config.yaml
d_model: 192
d_mlp: 512
vocab_size: 8192
norm_place: "pre"
norm_eps: 1e-05
bias: "none"
init_std_o: 0.0
init_std_up: 0.0589
lr_mult_o: 2.0
lr_head: 0.002
grad_clip: 2.0
decay_shape: "linear"
dataset: "wikipedia_en"
Each number is 500 + 40 x the weight over its row's rms, rounded and kept within 0 to 999. Layers, rows and columns count from 0. Numbers have three digits each. The size before them is the row's rms in percent of the matrix's.

# layer 4 attention query, 288x192, rms 0.0701, rows 188-223, columns 0-95
096:454525528529454504502482390567421522478476453543455500557446512524508488579547514493581500436515482540523529553572405550475442500453519548453420541462501493560553492498518494500585531476502517494494448462481502499551451539510464479489598412498560556512507489513561510549485467494493488527
103:523545469517445494533563530543506404488484504504604518515518501492537459441520440466488466574526510488558527544482439519470470516485443573523424512519561580514588505494521519533460437454479494503506465456543502592508461455469485571478539533464556508498439449554554548497533494498522497485
082:429485460515489506582431496521554542524531460517417503438462495504519524435521538489490474486488482517575558493487436491473530444511502477502478393483493501506484529484530474481482485507523530481488486438487464483550554555558571517506502450530505530501563555472484555462509456466522472514
099:519506538497453574445558491470486428494497531498524478482478520489513513452500457447536435521538433538489559524492467524481467489490499493509468467435475498528472541445581564544468435470473515479504465476481500530570423483481490497499541497477434552501502548500584505525511537516604543535
115:499510468461526526484479505457518479494524491526486512453537521542438550467460497451495506609362528477563582515459422514532453551480548444504514522475536461496455522479555502527500466486516511495563539544499498462500412534564459450452472554398528411490488490509464526518527504496485436473
097:540494470514471586449505557483506490545453539519538499480514518538465442496502552506525474469435496496435480476473502461563544468446548482470479551513497422491473551447381525549421454534533548517451477480519497505527448542492501460462399526521527456512507504486550499474466438587484483387
103:508534534458464477529512550407496500473532490491520479488502487487505538419475522500482540436487495455536548498540510471446546503489524513479537472502514487580532465556513429440497554476518471448492476511522471496496553426429519567413471527489488405442479404569516533507462459512536516606
097:509527516526511491436515549478512517486461496494484481530505417525520519517512522539486459519460535538477551464501477502445468500521501500427454494496502452429487469503499416493464451503607512497487489515570471445454504490515444525429479501555470445494467547504458485545521498556512617540
103:518475510474531458575450505487465547448459505528500497473527474554563492533550510552502613386504498578471518507484508441505508500477501487521517529496500535515455478537550489527525519489524492519488511489405474530505517513550523531497461502526457537506488448483467452559519481504532445405
104:520483483530469459577565472488474517524516514459519388559444550488532520544445477478455494504470499543431383481555560495482537486484416473499467487502543533547536464487485522472536516524446491513486481483557457538441517452538525466479448550504477479451580422436506394510585514445493534469
102:438492491472529526552498548559506466541510555528497579396493517512459487497420550475502522494515449594475534489459403505588536445546483470429485537456456501450537567479481498429533499512575473502511438528495555522525436467435554513536538449469514459521500513541574504508469556490481467555
105:511531537464527438461504519528503542552498483456428496480516531451470534500568486474481500508526499549455511491472384468472468481480518500435520461497469551397457457535456519442501469553466547487519524497493493467525488506540476498509459442508475497445476454480503539525547482449492544466
117:420422521463523521466481487495523542479536535579477491423590487522509499474513504494504509511459468507541555438457486478478488465460562369460500506539518534510431543472523530527495501483467485508602477572493511479503502457533431441410522549492492480589454439465494529537471567530527485428
113:555500577515529491481516492457497528533447513403493565540528519573504487523502467414464534468497505535456486548456482508505490499541511451466519489485528462445536553480569475560469561569492443487461493474472522513495518506464478439468430468470488519491544496457549542559448440547454501578
094:502478469460523535556507554464535552512426500438502550518591474524517516522510432536559527471442522418500471527464523499436546499447520469481499513581509531517532521447448510566547497512438456535491460526529505503440510506539456486550475447536500523557477579467510516488462514411582540563
106:535561549503489543531390485484558555500481423499477484468580521483476502469477538529468527491491581425535473504522508517446509498470432478437483515462442510496474520515496543559516587521470483502466519545451470463530567511485424489495426477535483426459527412493490538484529543519439469580
102:459524508490495436450522482492515450514487512527412427581554467489563478446563513494548498538445455441490507544493399536491530562508456443565526487535494449567422453452498535453506495475440516487485465568484536476498506459528553493469518483526490504547504519506519551556454443525528496447
099:509529541505472459499469512509533507417501522489594502538522536481467440462508578506461462499542519486421502534469573476455513520519497478528495428477529497524591411559450590468517477473523516484534575449532468507482488540460450481423514487514498523469410467475438544479464470510458511520
111:522440509492435501479460458486505582556496503470499472442573484509569479519493444560492465510504517539530513484432531509463462407523547440438495487491476536440583543531502505501536516473478444517528485482479610454517489589422560479534462503483490546529564477483461514524511554424421487478
096:521500487543505538484543511564588537459525491555542464531512572489556533478524514494485527494494523510507558545484474467559513486471518499487537578543499450448461506450459504506587558505531550551582537499514479470536488515564535488573559480506524469494479504466575451528572464443534496486
110:468532480506514575514586504478509469478481584454523427543507462533479522510488554537465460544488545481438571458510456473543467490453480572568505449511562484547502484419464538490504450449521540492454516543494438476489489510501504534539528588486554476444546442457569504497483476573535542511
109:521537487503523531556542435469513487513515541523600516412517511523500450549531549530498505498526481522422526469512483558447475562511490537516456520482468520506465518494471455467536467536554505501551425522468523495438435433500550436433548483562495536578486503561435481486421510499500435536
101:503494516499613489431474526520565508531506474462474461448499516545466430543517525508505414504414507518475537500457493523496551497446520508503505541480544521493493535387498514572487479490428507507550491507514406501506494519576430530506538491494568480505445550410555415503467482522555466512
111:482494510440473444523465538485575538506513491539500518498572590389500501485471429525507481580467481539494447477466511484511562538441527423495463539521488525489502412503561498580488500528476438520461533439484562456526440534431493489460543497519518515524487476411541538592577557468508449540
088:480438552538463462480394493530553500575442525474452520468478424512509517515528475469517508571471508452570482489500516519504465513488482543502502480525524489519517478573545536517483446510476508491464496519483467524492559558505490536532423459507558530532548495587505548460500475552457505513
108:489488557489437454505522503454541513558482538410464492529462526549531493508510538472458515443448523394518438532474490474542550519506395493489507477480540474466488469512488491528457533502476514451569520482520427542481568426489508515473512520504605475504466484460439392528474449501452560536
107:475471454492482551451475499461546536576464491553475549426538548462512409511476431497463555521491452519545548455518488480544479477475542549494471504550497486527511525466486559526447477502459483488534480529569577399512481453459448575496457501461497409527472471383579564495478521455483430513
092:500518510504521457511447516587507536542484456521517519523525513485455435538521510495481492545505516583508499501448471509502509552520534505455496489478530502481451505497595566497549475564534462522593459518536501455484497561510529511463548425550463518510440458399537596507552520494456513428
108:522543496467480459486523569460559524551491468479471477520467521512428555569409509587502502489488477574464442435459530421487456535496468528508504576539476467468447491460521444500490497460511521454492501581424469520523404479490485478475515521510541442531442474540507495528448506542513506428
097:458469496489542410544498546512495438469580599507501475507486474563513523522445535501528473537444508471494486511458459445544466577511474545460540535540546444544542578428482394503494524501554463495555521506572480429492471545431442478553495505483509536476484538460470485502471513543565524433
108:450490495451472485476486509470532532451498477490520503450473425581514488569595633503486440496436482458482454446474510511533515565492542508532474566517516527474485511567475495499481517530535502517555434480450549518476527507508488470501467589474580481539481537464547504504487544582496403397
100:496510526499478561507512496509426543524440512505577495448504519412459439463465510462506491495589468446531510486488482454487496494456515444525507550471455499508491484493484553498470528464442512469494493522527568521511554530390464469356459503511485426497586507502534519468488525497566468495
096:495427479491488470523557554496449481495546513493573550490547484408523472521553485466491483530605506475492524544548467531496515448515541540458488538524512589492497535479446410462571418467485476480400478537566483494529536444501509509495456457421477457460499458436545522486548531432544502530
105:480483545512498536456551473524530479532472527519446492554497512441543489408477530567527468550485486483516382505441529571483500501556523489517455489468445480523558514507477531526535489481508483516538490624533512539557537474451509521529534505472539460437551480509582542492481480528455438491
114:466541541509473449518479502528534521488520465510568453441548486506478503548604511475445479518554496561432485521446557454523436526464539557519505485446514576424547473507543468435531452543528500485559538472497529506449485513535535494476422577511536452528431506451487486511535520440493540457
109:467455461493555484482431532566522477553454518469502509522433520492548477528559493515497484489518487453415402441501473491515523525484444535469481508517513497527504476533524524455461478470505496464508477448501520530523504509541503561540491516501541492487544519523519417488535442452461523498
# layer 4 attention key, 288x192, rms 0.0691, rows 188-223, columns 0-95
097:577501489516516445427448500537476440450477560425523482590493509477426476485575482520447471516494541504482476420504519467427538485466482477481547416447480476503523532529502520469487518469513439532512472517461534541479529458441471458494438444530497466471429511523490414551572490490468479512
099:526495511486518567507498496442596534519605533500472481496529514472492469443455561610520437456503514532525484516516488535452501525464448423465505509535462500496454541492504515565510499469531475566519509416456538421412539607586533521513437486488432521448502494423512473455477565549541467501
091:496527487454514500484556493471405437489501496540581473475438496529534446551483442529537562495538505449469501548527571470504548459537543574592458557477547509471501471487533431502457511476539506539444518579526538522519514480496433490485439497395504550496491474509483525495465472431522467529
089:487536475524465423504470557540604500492490454429535456606473534555448470481491493549482499557495459420478480459475490526549459492438470513495490521529503475534483498518494508537565594536472560507454453416453465491462499466514506465450536451482453465455531459454476431467498567514491561458
107:489492547553512515509573514539502451434511469512500450497579529489485473410547543533435449570499490428483489529502476482496469433493501458493566562442480538552571475469552613511508555486569461575517542505442489485471514480442531491488521513522545484525486436492454555470505453482454417512
104:503467469488543572461431486517455545560419458422487509479467504469529468547435519520495509537482466501479475457506497484464488479553563478456506494494468460487599556545432538516488509520533539507567547553522551405436405498555557488464542525505511509490520501537519502471510454493538460535
100:468487601544520501459523537466533453489488498555466506453501458483482519424470479484500475544508498433503531478488522541486480542465478446479485574515465558506532479430485508491508510477503475558452490482455554517472451553465478464496511479568489526546404516517545481526585467584520511515
090:509493486514488432507565499512488516477508469432482454494444528592559474536504511461505485489432536538511501535491523535449499475533588446406547454550464482499460543518487498517447550579563495447514533512534531514550427450487478497460524478529494519523524538493538530446427462461444468450
103:483497545432479465427534424523509577509456531555500483545490582457544460567514479426555518483528466503482531538548444530521491491480513469508492483467523517563477564492427453524442476508476518513460432504585476528538554488525585457454431485454538424516536520550511564500459436495517496484
093:510502482434514511476440517503480489476531461472482574435539459553462499631552450511517492459447491526504502503580533502568441482475508531482537527537470471528515531534445474544507482513547456460445519520497498473538465517534461503518511468520473417487433481509524505475535530556501557371
103:571531486476476450440483503630547510463465521544512480529517502504542523506486460493509559590532567489562463520448497541503441502511499510511480498416529503469472473482543477483473487477517541478485538503528451483460459548517507495487516476440504484545459487479531503470416437471524564556
094:462494404499468484526503433578452513549495466534534490542534523479538511446510486489556485440498516481550476489530563515525522429488562468498584439511505465511559541509498475541525488591526507548465577547589422544504481522440525466565501545414498485477542431510547486516431518496461565526
103:499501502485467444523502405457548466528501415574505487404493526487477520486588533482495493500446552456466490542497494429566417530529573495493477543425531527497514498503561565524501464549520538513521533527532560492519506529518550509444496543467502506503569474514552494466496450520492436557
108:486523501485494461440476535566533521504435525499490432450478531469500479491481501550519487573530439539537568520514510465561528396445530475470505487537542537566604483494485554473557557532423541491442549530511611499525493525468481493460459498532520519528564513478498542461512429491525513454
101:446542507471513435544531480463506524539488485533522542502504531544522500542445505496513512479450510523479553469577423534537573478569550559558498436462564500471515508439476524441548488543572552476516509529499482470542432430511413467485499576440545439469497561503449551503450488499429504464
104:505421503526501542543527512543523471460488486589467513554506479490519523558531526470529476529494412457528510441495484435579478512525454525522478521594492497582557468477488497546558409527468531469523533453483556462511456538485516506537497497516479476514531446501452577581439507486488498501
102:479594590542521536539501501508540447553531473492535558394493453443446525472448491505501437498567560461516546481513534426421491511504552455457496533476483371551516500500550498502508511436516438517466438490431526584443546534549516474478482514561507506483510560561526523467480471496495480522
095:482431569522584506505467561442461481495463489477529493512474466479516561438474434527537443513467529468552491455514472580442480488442575512525434528490509564450501473476566497499436509514463456486412462468459473489506475497528527474561459546526455484535406572476460460466523467465501460548
102:500449531414515527515541516471441491452498468556533421501498569481395543525457468502477521595518502463440479506551547526528576500533551525611524436453487503487460445519494499463491557544433600524504559509506496548530479432481459509451573503495555441518479557486571511526559487480569507450
100:499508506454513559469416532499482471487469475470500534454503560500487489574515536459556518454457470456407509502440444500498483493453489557453440467494465521529435499472404493416470537491519526526546440555519449595468438490467566458436507521446515518557432520540522499545525487450451555550
106:531438537596492472398470548482515464544456531500504460435475534540498505501460482556509444454509425495471478524492529470522552507467564403462456533522489445489487523532427466465454531502499490482566575473539548522486507545490467532515497516521480538449475487534447447510508586503522488452
105:514506487495442421530507547504471506466511468471473477534494556523534516511443505471519504593495553460562495439460537502437487633542487443483530448428527424528492466530480516509506551474509508504465506488468480474497540489587560557524474452491571549492452544485503519539416513496494565505
105:548479471533471433481507509466577518470555490475518539535461530434477470531556503543478493518524483514450488487556474493543499520471480494457501470457470449558491572524548452515456512462508430507477542475487470499494473474476476490453462524457457497484472485603505484405555518478521496562
101:498526564478482510586524491495505572484535416451535531472491422488495508498472491556456514522487558405547504472552542480488468454526543498497520442532558457462471503530528513470585523513530393522516471448403496540550494490456534439521493482469487454484566578553549412486470445546448495415
089:503504462494526517495612450496414463491502525519429455538460500451490547558537578509477500512563516499479512572483496504499520447432484556494537484588566481463519545519541497461490465510481531476512475481508464539514498469424427583511473499427530504492422495542468504514500532539492421538
100:436594474532529390534487503513452446511510547475499520499500457515459508501552531534515487465510493464525484542571456508477485465473457541522477519543495513508535553532534533522537452494523511475465506546503470508503531510520465557533479496481527454497429504508518473439576545533524476491
097:459557478465405496505475375481508532467472496543540514462538497527459527484477504503500479556457575545469557517501493391508503514523604456461421543453561508474503516520499496498506547508518494444535499536454485502505414551485526501530526475545512530521520548512456480496436497512486427456
087:475491436513502487517500414538568514488542480507497523545463514493503547404520528553555530473498485513510535495504463519553537479476495442538506506481522482503547528466566544469528544547545533552507474462536457470411478534491540468536509483426534489408561557557468472452434451464451462470
104:524550526453423560467466498546588438486403492511515512431526469463526397474510494470492404578577492469531530574429485494501559484539507466533529514551488462518491542524556490517487550457485486485471548503487526490436481435496580523498481479462484436456488534521558486528530503483520553462
100:470548502510558513433500485484470512549462531485450524474474463491496461513477521465496522447455512537516462586466474459516474483487466528494535469517431525425493576471554599488485469508474516519500531529570451495463519487602457427466508530441548506449559471478515458455504527561475405527
103:479489455466569477527554542526499562515490498530509510485473439446539495545388546511521556490496464496505479488539480448512552567538474413528529513535530481565520527472539485557475493526534520502530557546530479515503444466557468542517477460483541499504550525565485460602503536525545413472
102:439538502566473577543497504481502450517460475528559482442487477488530537450441409483538515501455550542493454421495528451513488506548499457500478532489482512525596489536471547507504424566466466499524524530492532469525530495477580457501460443483408492533526458537551520478484473469517488457
100:500521529532497468531556526529524455454514460542551567528474544571486558469538484533507560472477503510472473516469535491477573481447532481512478528427438512464495425497455588516508469455512521521530406476445544511553486512514478478481448481495551519579467465513543458501412513501535552487
102:513465495460538498473499482485486480481514516582561428418457508471542567439527529487492455523594422516507477503452430499521502558463528438475523548483471494485463474576451551485519507547489544465433520429552547449431477483516580538524494468548398516477501439461460560488558532419542491520
097:466496425474475453496500464496428486493506495545495519424509614526476425543490536456472542487562436588494501498469443481523542486516435434574524512490463487469545464538437489541456472535515538506502506583544488504509518556549586474509434440529456541545493511454596461542538517486507544481
102:524516451532469479487496447478460522550459500443426492572483500570509467551538465518506496444541515560438473485507513490490527464505514555518536473485472514445553518521523540549503470457462506489546512533541495497443460536490452509488523433516431545446473507587469454531521435521533601565
# layer 4 attention value, 288x192, rms 0.0921, rows 160-196, columns 0-95
108:438463493517423483458462569498527489544540468522457417476532439508460526458494492513524491503525492462444566495559419462503452548546583550537533521407448478424576497545487486462513476518499480538490511538433485456522407489466415458501485511419467498517419576509505455501475527496473485517
098:541513484542484502497533503492463475469510490481541519421494493484439455478499451567551466473515454492497486484524511481476518464544525541522463504504476501555609463528509540458474526450420515481499417422516461432490483533480477494432421524529499495521417522452518523457462526563405531493
101:442473538453500558468537522457530493472530482456478530450524498456477506537477463573456516542557512536546522446526492482504471453548506514550515461528451543398516454464482500491414441531497564516480531519480536454420533504494487507444596483465436536543468543527476569505535521469388483520
098:516464469527496525503398534463536427474472509501481471463503505408417488557527518581492461447567472488503492523504531602484545453531459520574511594526479585581473505453531448511546503512487488493550528462491488530453620495469490468473515463575498486478502472505437442442442505491483423517
104:481537486474516509508462504541492507515514540485529515483538496489481482481468465463361566540440588485479508506512546470510442507520538462544487556506466462533519469515491584432439484529559543511564486520530485472493479534506451560503548463468482516467539483443546494564524436566524467468
107:470550493518539513486486534486507545487468472529465505543558519508560505477518474502459548557480504515461563536545514492557469583463497463511466497527482521453483405438526559530519534509524506514515462555580494524504394548506543520536510437484541501479595547562574500465460564523480490558
098:494559504520526532502487481474483418468550492471515523459550509530486529549520526503523488549482433449487609473438543529510556568494546436513512430515569548457452556526473483467528428565584428445540499592485540589472499509536410471544524504540513457502474473551481461419465528478576433477
098:508519508467425529466534500404551507501516469490449473496558450514492530468489544486509503488541500531534523526462500466552525567487519521501577521550527523440520492501451430502474500509446485473559549422544532567500482541451564503458523496521520488404474566513508549520456497494523507509
096:513460587439556537447509426484479584535497494484557479464467549523466488429535415490500448491454558582521482566386469555503523493465491493461482410488506425533534534424504563476497537482548508468491509542519435535493491526453534512522496418456489494457484536473479431480510546479516494483
115:478530544521485547469507518440533501473521562515492568496563564442517576586500465496522483475471531477482538466520480546553497479472539460572429547505468509429485517515510506553457465583493555508469466568435484546486516553463456536491503454509501527564570472473464525474549472472473503560
101:499533543531513467491479497492491500435574593539519492494436474546483477498515460545475484569428460530460503525473498530488475506524483496459512446505512494571464540461514437459505450476496479561510466495467516539537530551514550542481430494507512484464498438452467437532482459490519584531
099:559556510443468501446497542474540431544445464478507491541569430456566523443508441526464511520458525533573508473494504515479470561481526553443539494463487531496414465503505510505563500560526427438466531548529489553498430492552477544487491396503559533505474507440493511484515542485514511524
104:495467533492468491546526468474496563479506522461528560521494521529499476389456366519528499457452464500505520565519462537581459540486455431504615465482564498475494462500536522530507581466468455504415502539517493554514452525457491442474520479493509504487456492509492510542529564452476442526
107:506516527447571492506502513535475486525521490480499494522553484540558461465501429503439535510487541466478485466513582478519430515461536458456501603546461411558505438556529564469469529593562508577453469475583459462468465526495590522482430517469459483457456561478471476514568517567512498415
105:516524532547494551542477369499498515402526574552520503485521534474530478602435398483498576498483573490504457468539529542493552449546537491517462564522534510460467515518494506488479536454506507493500507507592487419476452520533475541524477521424468527517482500461548480462508459535501502527
099:519460552428570541481526477494486528482467469426502451486481432491505495496507519459439434526556513482545473459522548443447474505453477472525469555416526481499420541525539563465464537471551485497537514505425510500484527535493435530518469498523517494577461533465508499508542505491485462439
108:560487461455514450516465513532454496502513524486450577512474528530468482463490588565481481499527449497536558445518463491507485450531487464415516482459453511513523528486448524472493517501487498494485425445509587529588511563516477557480494509527436539485498515496490436528515497483556457530
104:473465578481504531500464430458485493463464509496493469466456534548547540508532427488507609479461505437458539519550537563500526517534494451507499533452562451472527561462523390498464512459396519496485496467484480435484519565553517523464455558477504500503503446452402486467546468460404562480
106:602494474524482425468505514538556503478504534496474511419469505486544490509480467520495510482502469565428523501500504519491433511485526560496467476523524469560528482523473485485541477514574573569538477544496505548479484488497505465514531472562461468405549492571441604466446483478500467464
106:519511504543532517538498473483476503528495516516517569452440532509544436546517444568503522520486541441455494484573522497460512528514595534572473536499453430555528491516495564433515488455457442491509489502501499472544462440543474529494530521520526475522509513581560455471477482567435567437
105:471471578448462492497502398471481496583512576523520547384518524520505470501481433536499479481514460461504511542464502504487433578553476480467438476466460515495536488542472529569598438531527484464525477565475513479527562487484491514565623479442498482483434529495558488475598532504467536479
103:502522477457501515532570556470545428537481458445529569528458457481511491526539520537454585466509509478555549557509491476549493562476466523481524548494502567488517499458411501472481460518464487544472582458501500487455472443549555497555566449511488507540532536460501487498487584454512533524
096:478516526458459475549486476470552533486508505503430457484459529522502515515561511478515493467558396486489452487420556556518558505494569491551464446428501459516531556486500524433464525514495513521479483364461510495465467553452435557519481517455474483508526512486438478512448548515577474469
124:509507584502544513537466540441486417491517431485555535456509499523500558514498554466539513481470500475581578452444510527520456553513528475423466456523536570523494542429442475539547479516524491484553555533559530507461562516527481530497462524515541511469514519504527503493535480493464458494
115:485502528463479513520533558484501553515527566457528468490536505563421477521578519498495459452507497507470530575570482480572533522522569469536462538426604448511505521491557477553507437590487566524449476485523537485517464492561510492494528487499503464545519540509462579526491460533381473461
094:556495498534553515471552554538451476492487449513404560541487501504546540458520560439485486431519542507502549486500485477525531492586469549442497522493546533449467465508488444511436500551532543486482576531540600555493448433404483509522510564445563440537455520518494499437567550472463440498
104:439479536523578448539474548405410443441475526518487515488491561546508499479518409505553494526454452440465566502534496524438531467526568440495593536469512501525490496548413491542511528544472440530509506459537492433457469526522511499480495451488488471456507524489482446549568451537497468596
108:447516528529529543486461526488491459562473472442503509513496526487473479548506505471485505465506565441568497478471492494542494470513475505435495567548506463467505542473512497468457474499451498436499481501506488489509557496481523558578452523563527535542516427567430455456456509509568588457
111:525484502466570458451510567536488519468545516494420495459429553474510510473488517503514513519482502538480486539478544482454520500491573541488451515486597461593500465498506539480523491534484494493452558532535519503501467460511425482527497535534468465415459528513520533532494445480560443475
118:550549505494546529468540488530461461529492459440491505469483535560512592563525492499529512570427480420508492517517480465524510470523493456461502523516548572520521545462513457532430427497402480511530449424466490562511526401579515578543465575593498496439470452522409496458482488473451458480
100:479507545551526490510496437470487467508522494483533538507560504539566458506482482431517574590481518460498540455490476497526494517417453440517540514456529513529491526496515526475470510507514438452539532557529557482529517605466574562459527510500548510491526593510539482481532513544477502577
098:549527505399516539408564463541499444535535464454471480483527456475496514482544537484470451455504416515464460511499488467498517491524550541501480508463466444493507501486489493497443461498377472577427542469489450490540473526447490477516528497527472499575460505530451541538509479573508529448
082:524593495434485516506546514501487528508419538459561539514454537561463499440485513536519490531513507506516485503504528485581523487391527511568512465478527523472424505551549467548546514525456449507513507480520511486521440510458561487519493464518476429474512503431524504589513430464469543472
087:582505525527443507483534538530482488526465463496542525477496492490557447510473475506495550466432523479534544478506519427475543473508552473530460476567532489486488539447554459503499602484522505481510515543479532463489456503474515512453538522537559492484501536510451580476482404443574498538
075:457482540533573607541482452517461461513506515417509537506473559478415535521530495473526480547581402499500554512572503531496568549525459571511464558498604545436469544460487505513502519512509490457508455524486487469514510490406506487453528513481505472493514503553426463531544468497541517526
075:480494506507515475478487449586498534503509497464506533545547510413444511420534485553521523512546451486526478592508438505487457459539549519573496477532465493501517562479567537557559505519512518527486523533522470525532465496521438499466467490460454482538412561486522423560491507469486457518
088:490504494486486466512543464469499498543438519500444504518518454566510543398631488492399553561442485482458474542472580541516440465491495503416529461535455464535496442472452568481533545509458495518521500483542524545540490526548533494494479493595469546479487459517415418535479501501516471457
# layer 4 attention output (transposed), 288x192, rms 0.147, rows 160-195, columns 0-95
099:489477474521483435480540489444454470511483531445536492442487599482504501509536525379484474542480471518481509524526504510506555479374489419474456518500524544524471533495502494531356471489445482515450532477554439469539450538497538452546512522467518499544504486587462453542506534513458504528
101:497465540450455477468463513479522487505453548545479512556474517478489509459521454475525496522506482501538495530576447589497456539459493537476568513440480489480382561346502478462468519560495551457513485471476549529496485422439565491588559512461503513547525526485486511481509505530539458502
104:530546490529465450490440478592432521510448507487521471577479501511512491478522533490492562476500450552403458499567429565483498447485466466543462494478486441488524491514515510463578541489493441491514458522487446533520468554494438464595469418475555496497525521494479530519434497498500440517
097:504510576499521469492497441481453557493499422538504493485468530562584482478410476519515490550514486451518519503517512539475488502475559473538493445503547433509470479463470451470530561497479511490542413522433443512506503481593556475493505431424488473503502529516501606569563534466488513405
101:520595433577513469478532546519461535476483569545483478543485490476556512477495497492539477493485478531467480496498441483507513434528525492477497528496508464516528501526493460565510572491488412528493544536539471449558511431529501463404579457480496521503549521504487527470409563466422527528
100:463552513522438516510508480518543475479447586462576555457426542501479476533524428487423407461470531514526474504441491457460488458497504490554455463495480469522570467501534500561477521513482495494441498513471487514573528515525439513475626449504433538468575482456496536502500522555439465518
093:485544468499529477470419490478514482545535489524451478553426481450584433493495497474456491507444558514477452453550555463549490542515441501545474539532447441544463517540547553552508475525469493508503491463502433450540527533478544598478505458416522496426494490486463535535519494465464559509
100:423511554518498484557418475506437465528477516546490550531499517487508478550522464454512502515553428503514534547505521454512504515455485467428470535463512552529541447415579544534516572508525494537438498499506502503467524555484457559512446498442482511572521466456536436514567540494486419532
093:545547500470474490527541507470531489466547541501442568541539461483493563514430538517459546541534508556455545474436470461505500567559419556563530484462478521534486475529500416509507468518521515459467523522464515526468529483501471456488534425575472541516539472502538498440520510555493530563
109:511520429517494498473453504465517468586471534545535465482490522563526495465460484521508496447492494567454563502485492470461426541454467542506497470491514444526534489501450547438552514441516436500558443481554445479536470464574561441550495445482469442492421433500509442520531481470516478498
102:525448488494549592558573485471537582540508399529462434520490557437545488495499521510459584481450558463549501496530485466488528581494488578499495435498545486498430437528589540496470555484484524476489560531509456480476509440496574456482481537511528530464517491486513557510490521485485449527
105:425520458519511479492516505443483501504541517501570512482430569551457491468528505512552515474507480510507511511533561428520522482522478503501476480491522498454599446495474509542510445452494559597500485512437490502524574552478466455568561594555431510523547532500580509514474439504448545497
101:533492483486532521443474527481560451537507490531531555487517507496432514534488491471525514530552490549535548500433514542602485482508488577502474442490497527511492473560503537537536452477451465451453469489509539501512446543419530492488524479496454519525518462479542542479548510468482564538
097:491519479549449484472546515482501466455514568486520471446508492428483509520485524519588481558467528539489519544465486537503475496537534486513516502488546601462513495547520470581468481463479511524535513625513573492460500458487460479503540443490449524540508421488535513424496456492527462497
104:492461511449491532465478567499450476509454521464469511439505491430492550354488522531461415455490499491492523497468514556507476467503481473468495515415429467552439455534492481574462487581507532486502468584520523536491553483443460498492505422518515491524467474470465469546515459510414446509
101:483512502420551486458450461517469521514511531541476561625596471446541472473530448483500488594567468503430508454543500496562495563498556433497511430528517460494547471512466498542517504549489519496495522505438512425432474467491512456577532514509457478494496491465536490525468470503509511506
099:524520432528556546519557489512484458530515400554561436469493498500571480513493524458527506486487480510402481506523514493491452570516527606514514549502511445427475571470542502542511490498526511569555487517459499532425447447449526479544523510468471547475467511507500495500641533454573472485
103:490497593556474487535469497517432539552507433573442489474510535394464570437506463517476488541458491478560528606445473534456470481445492459523510506529505471514505457509502503543538567596538486429531537471463507550537522442497494468534486441508499495513461514527475516494495526539480415458
106:487492501490500441453443580458529495505503496479474509499473552486543488653548613511496422530472522446526499524508549499533484532472445507515522532539516525529535532534450496549474504502497449572445547500491418504508475497492487528463438511482499528445432420484495481496523496500503493516
104:532397508464490549451488544502544522504484563446567456564476467464459494348534527447499512487453479473528463476466518485528510467502521472530551461410493450499426614448444508547533486539526573508503515606534477552533488462484476456496535567496551499487555521559436534472465517494538463447
100:518531441546500525553477554432528494508511462511490473480452475521485471492497430466504538507506497471478502496480494493559543514445456452550483500450514524484549515493508516448571493447473519505474477499510456531579596554488577480448470511536465535468546516538506489451570457527495485468
097:510513482543432450522489514544529468531562481496538419536485480533444440514520514534514414551471500562495481517472577468492504401487542414543513466511535476467568444404496491444525468537455525521511445455423493504505488558456429491480522501544469503522526480495530523501483517498530567437
098:496497455535475517514550447464456438579472435548478599499408489456527498491481547492489546512497549470532608510578488507535465571510409448465491498495448523555501475508444452476489532477507550547511529573532508515523439501477504460503494464474496481486492459425493437522525561426516483499
115:497518403500533493524474459418433566489546489511494529492442492588508446519582469527463560400521467583525517487530478514396555488542574526474469426503496435515440550511538494513543465484495532447466466500490458469518504465544429474485511452512442566500476504551466470505518457504512532519
107:535476510556481457423540464480538513476488497522442534544472536450512513401545531552534487522488533554571524506494488558418470415455507532491485486531551489488524524538495534481554564504510430454468567485518448513528498482475510497484535515422458457514419457508443446464464554506502513530
099:422530468525461569516542473493506498521460486425541520502533560568495476473527526479466481535483517454502515409426491451495503539460430493479403500490533494480541520498564555533528495525544539453463431522461556523543487586536463482560538508509475548473512519474590453508521465548502590483
100:497536475471513506467478500511553561533451400561448488422562556484477434516533466528475553436496479581551477513454504455502416536472475559475519524560503476503497491407554581528516533524544553492482471483453436571484542498475558495532504539569490531536506494524530481425473508482507486448
102:503571503524489514554490447550476511422588509484471485529549465597425487432517439512477461545517508518469499527519505517477498553484484548504488425416490541457490527536525500476482517472540522519530525528493507531527467469518437486590547443462500475491473532416507538518553498470457469504
102:476487498493541545530568455469492542501457570485447514481519550524477500538512499503533455456432503466544424483470496468534503448587503485437485456559558478502438497527476399524512554496441516496504509580478449526498551498505554536458445509477463506482632511551497463463542505478469564494
109:447453444485515528584418483529471526523530491526473519551508501461451469505569501513464537529506517527551493531501477473492493553440514578526548486453516481491454541510513531495597531514437458506507559552485560524517457563535509486504505469554572495533518507509501521548504529483509526480
095:476428492457483482539458515537568516520513473508505507535520474473498488534519428573434493468490471512503466593503496464512539463515556514424475495549495464530522464511562450607541460450491482501515539463479519470513512470515410467491581466520520524553494507498515523521434482491455523447
098:511486501525435488527516426456503528443496541540499528478531523504461448368482521470542534513566548579500484497562552489417475520483480526530530544486532554528543452514505487435511538440513514453511490454501506509564415458506548490409492502473516529451474515481562435506520578458491498452
082:518490470523506526462508468543502458494536437433468493566451533494543511499516448485469531573511483424430505477510564522447513627516474508508519585610498533404494497466481491433498512479518540563507470412462504467497508518435538559494479490534537473494476439495448425446419516446551517473
076:585461496513410512419438457536522461489460507412512528464507502493494517461529490497505473517556522505538544514598523540548465455492453565505487481465504486492525482554438503498522492565614471500559523459512505481536520495484493490465527515499487505566496494560491466448529541447462537413
067:516512511501435533486524442561477533527550462491457521461522509479519555520508531497467483424557535484488488542478550510503425473509553421496523493579430533491598379523555543487504501532483409527494537485532540466492474505481461475487432449416494458490513422437486502504503527459486457475
072:538537522507519535470548460573525502504561414556470454406511492564539506499498478439462437501530525434510557483538494488538516479474472541523504506569573546464554463546551527467494498491517466545453417513484466532494510454556551488510434497538500534550574468485533519526521524524509516440